{
  "rope_theta": 73400.0,
  "qk_norm": true,
  "tie_word_embeddings": "early",
  "extras": ["local attention windows", "shifted keys", "gated attention", "value embeddings", "an embedding shortcut", "learned residual scales", "capped logits"],
  "init_std_o": 0.00398,
  "dataset": "wikipedia_en"
}
Each number is 200 + 30 x the weight over its row's rms, rounded and kept within 0 to 999. Layers, rows and columns count from 0. The size before them is the row's rms in percent of the matrix's.

# up: layer 3 MLP up, 512x128, rms 0.152, rows 462-467, columns 0-127
# down: layer 3 MLP down (transposed), 512x128, rms 0.14, rows 462-466, columns 0-127
up462,106,212,150,172,254,183,193,243,163,162,196,211,203,205,215,168,177,201,222,225,149,239,182,192,131,190,185,187,168,148,182,227,206,155,228,199,207,257,218,280,217,231,218,177,217,198,193,130,174,181,189,208,195,244,168,209,206,190,200,202,265,227,239,172,204,230,149,242,225,190,206,159,217,226,221,267,207,229,149,160,170,182,183,137,231,172,174,185,192,197,182,192,162,216,237,173,213,184,221,192,175,219,247,164,220,175,205,204,201,247,233,146,220,261,170,199,188,198,200,166,215,195,221,216,223,219,170,216,230
down462,103,188,199,230,186,197,198,133,207,230,179,169,248,211,213,166,201,231,180,134,212,192,223,214,154,208,184,166,242,231,232,189,207,243,146,212,227,240,222,193,242,239,150,212,216,194,216,195,233,142,251,216,157,193,230,152,167,251,141,159,166,186,228,239,188,187,207,216,198,206,183,233,237,179,253,208,204,197,214,242,219,209,220,230,167,193,227,215,155,225,188,233,179,172,203,252,165,219,207,215,220,150,170,203,190,217,224,229,193,148,226,210,214,132,193,187,193,142,216,183,150,243,217,208,171,155,158,193,174
up463,098,195,264,215,234,190,224,169,203,229,201,223,163,209,222,191,221,179,147,195,224,169,156,204,149,211,193,188,158,192,170,260,224,213,300,169,271,194,208,231,205,229,213,163,157,272,186,186,200,261,185,158,227,193,186,193,164,162,154,266,164,239,154,205,219,231,195,217,191,167,253,256,226,225,183,158,191,176,207,212,216,244,209,163,205,259,245,214,206,158,180,209,212,213,230,187,198,216,191,173,195,174,191,223,189,174,209,178,185,192,215,167,214,185,195,191,239,190,224,167,183,204,151,185,207,198,221,222,178
down463,100,231,196,219,160,210,191,222,278,151,175,203,202,202,135,171,167,205,246,227,215,183,228,219,166,182,205,185,243,219,215,185,146,192,200,211,185,177,150,187,174,230,233,164,178,217,218,187,224,164,182,304,217,184,229,165,195,199,205,163,219,149,224,154,230,220,218,167,230,175,221,161,183,186,219,190,204,153,209,142,187,254,170,204,179,184,195,234,159,147,212,207,196,213,229,207,249,186,187,242,156,209,261,168,184,220,187,208,159,227,195,169,206,185,226,217,188,188,172,156,242,210,221,191,206,164,158,250,233
up464,096,191,180,174,227,178,221,195,198,207,287,221,176,203,244,228,186,253,168,199,246,171,155,233,198,175,207,192,210,189,222,205,205,245,170,194,198,194,159,238,153,201,167,228,237,215,188,242,150,239,243,165,225,235,187,233,183,214,189,183,195,223,132,179,208,196,157,213,208,221,207,194,228,158,181,172,184,203,201,196,183,264,174,132,219,243,214,209,216,136,159,179,175,236,200,159,235,180,216,174,187,197,241,171,123,208,230,175,192,241,164,237,231,189,220,232,211,201,197,136,244,233,191,187,189,202,200,219,247
down464,098,179,224,222,224,219,163,180,189,149,154,208,238,212,210,183,207,184,192,163,233,244,171,228,211,188,182,160,269,231,208,184,215,199,200,192,189,216,190,135,208,227,217,180,196,149,151,214,134,222,169,244,186,219,221,171,223,188,167,129,219,174,132,160,268,159,146,198,204,200,223,175,190,198,213,169,211,150,137,218,206,214,185,183,201,145,222,164,200,230,199,198,199,214,185,195,229,230,219,166,184,194,237,192,202,199,215,209,230,208,206,179,188,152,147,204,186,172,148,168,195,206,124,233,172,154,230,205,167
up465,112,210,171,239,162,202,188,182,158,187,214,219,199,178,212,194,147,170,192,199,197,180,199,219,199,195,227,211,200,243,123,208,204,158,234,175,206,175,242,219,188,249,194,185,171,190,221,205,182,206,194,200,216,239,224,242,175,232,242,183,156,207,154,179,206,216,222,240,189,207,240,240,176,204,198,200,231,196,228,184,178,211,200,249,221,153,208,175,171,235,171,195,250,205,239,202,233,202,191,208,240,196,226,282,155,216,207,214,152,190,204,217,220,184,120,214,153,204,179,218,243,208,213,249,238,145,213,274,295
down465,106,215,234,157,199,153,214,250,196,204,258,179,207,237,191,231,205,217,193,228,198,176,218,165,188,269,140,209,175,187,244,203,188,169,141,233,218,224,198,151,181,226,161,183,170,166,153,183,187,192,187,238,197,201,216,190,167,196,172,235,189,127,219,191,163,265,202,177,178,186,212,211,198,203,175,232,200,161,171,194,239,202,217,196,205,205,189,218,215,191,177,165,145,218,193,187,138,212,189,238,200,189,158,176,244,150,137,239,207,188,156,179,194,253,245,183,183,173,201,207,148,161,207,214,192,213,240,230,125
up466,100,221,237,144,197,195,196,220,165,210,195,186,240,223,153,218,184,191,199,269,216,239,175,201,229,150,165,221,162,182,252,256,225,213,274,171,229,216,213,144,170,181,200,184,167,213,219,214,158,180,198,174,209,188,180,195,242,147,184,183,238,193,242,229,213,172,220,176,184,215,193,213,188,229,231,221,227,239,155,208,219,168,235,171,193,231,222,125,206,210,200,237,188,188,212,233,225,226,194,237,194,216,144,268,205,235,198,179,205,236,251,192,200,165,222,159,216,192,212,146,218,151,148,200,157,173,220,230,224
down466,104,156,189,178,212,211,220,210,202,198,189,195,155,233,263,217,199,207,152,205,198,230,218,178,218,150,191,188,179,198,216,234,175,144,225,234,189,161,172,213,172,228,192,170,184,238,197,203,191,183,157,173,185,261,215,189,228,187,194,228,204,194,243,226,238,201,172,190,182,178,206,202,233,212,196,227,227,188,249,184,191,230,246,234,215,204,244,205,229,162,182,183,176,240,182,153,189,155,199,243,202,301,161,164,209,176,196,276,156,260,214,179,231,181,150,185,186,205,173,168,211,188,175,166,138,132,153,193,190
up467,110,215,206,212,192,211,146,212,240,152,183,221,209,187,223,117,206,222,185,206,237,175,221,182,211,202,235,255,159,228,177,231,245,210,200,154,188,160,230,184,197,246,212,197,199,221,192,181,203,188,197,198,191,209,246,248,178,276,225,184,186,232,212,175,208,182,175,228,191,218,176,214,189,199,254,206,179,200,197,171,179,177,219,220,208,184,238,193,204,234,188,164,171,209,200,136,256,248,139,183,211,237,173,225,173,241,239,244,197,218,227,195,270,251,208,230,137,203,130,259,243,183,173,187,190,204,236,199,205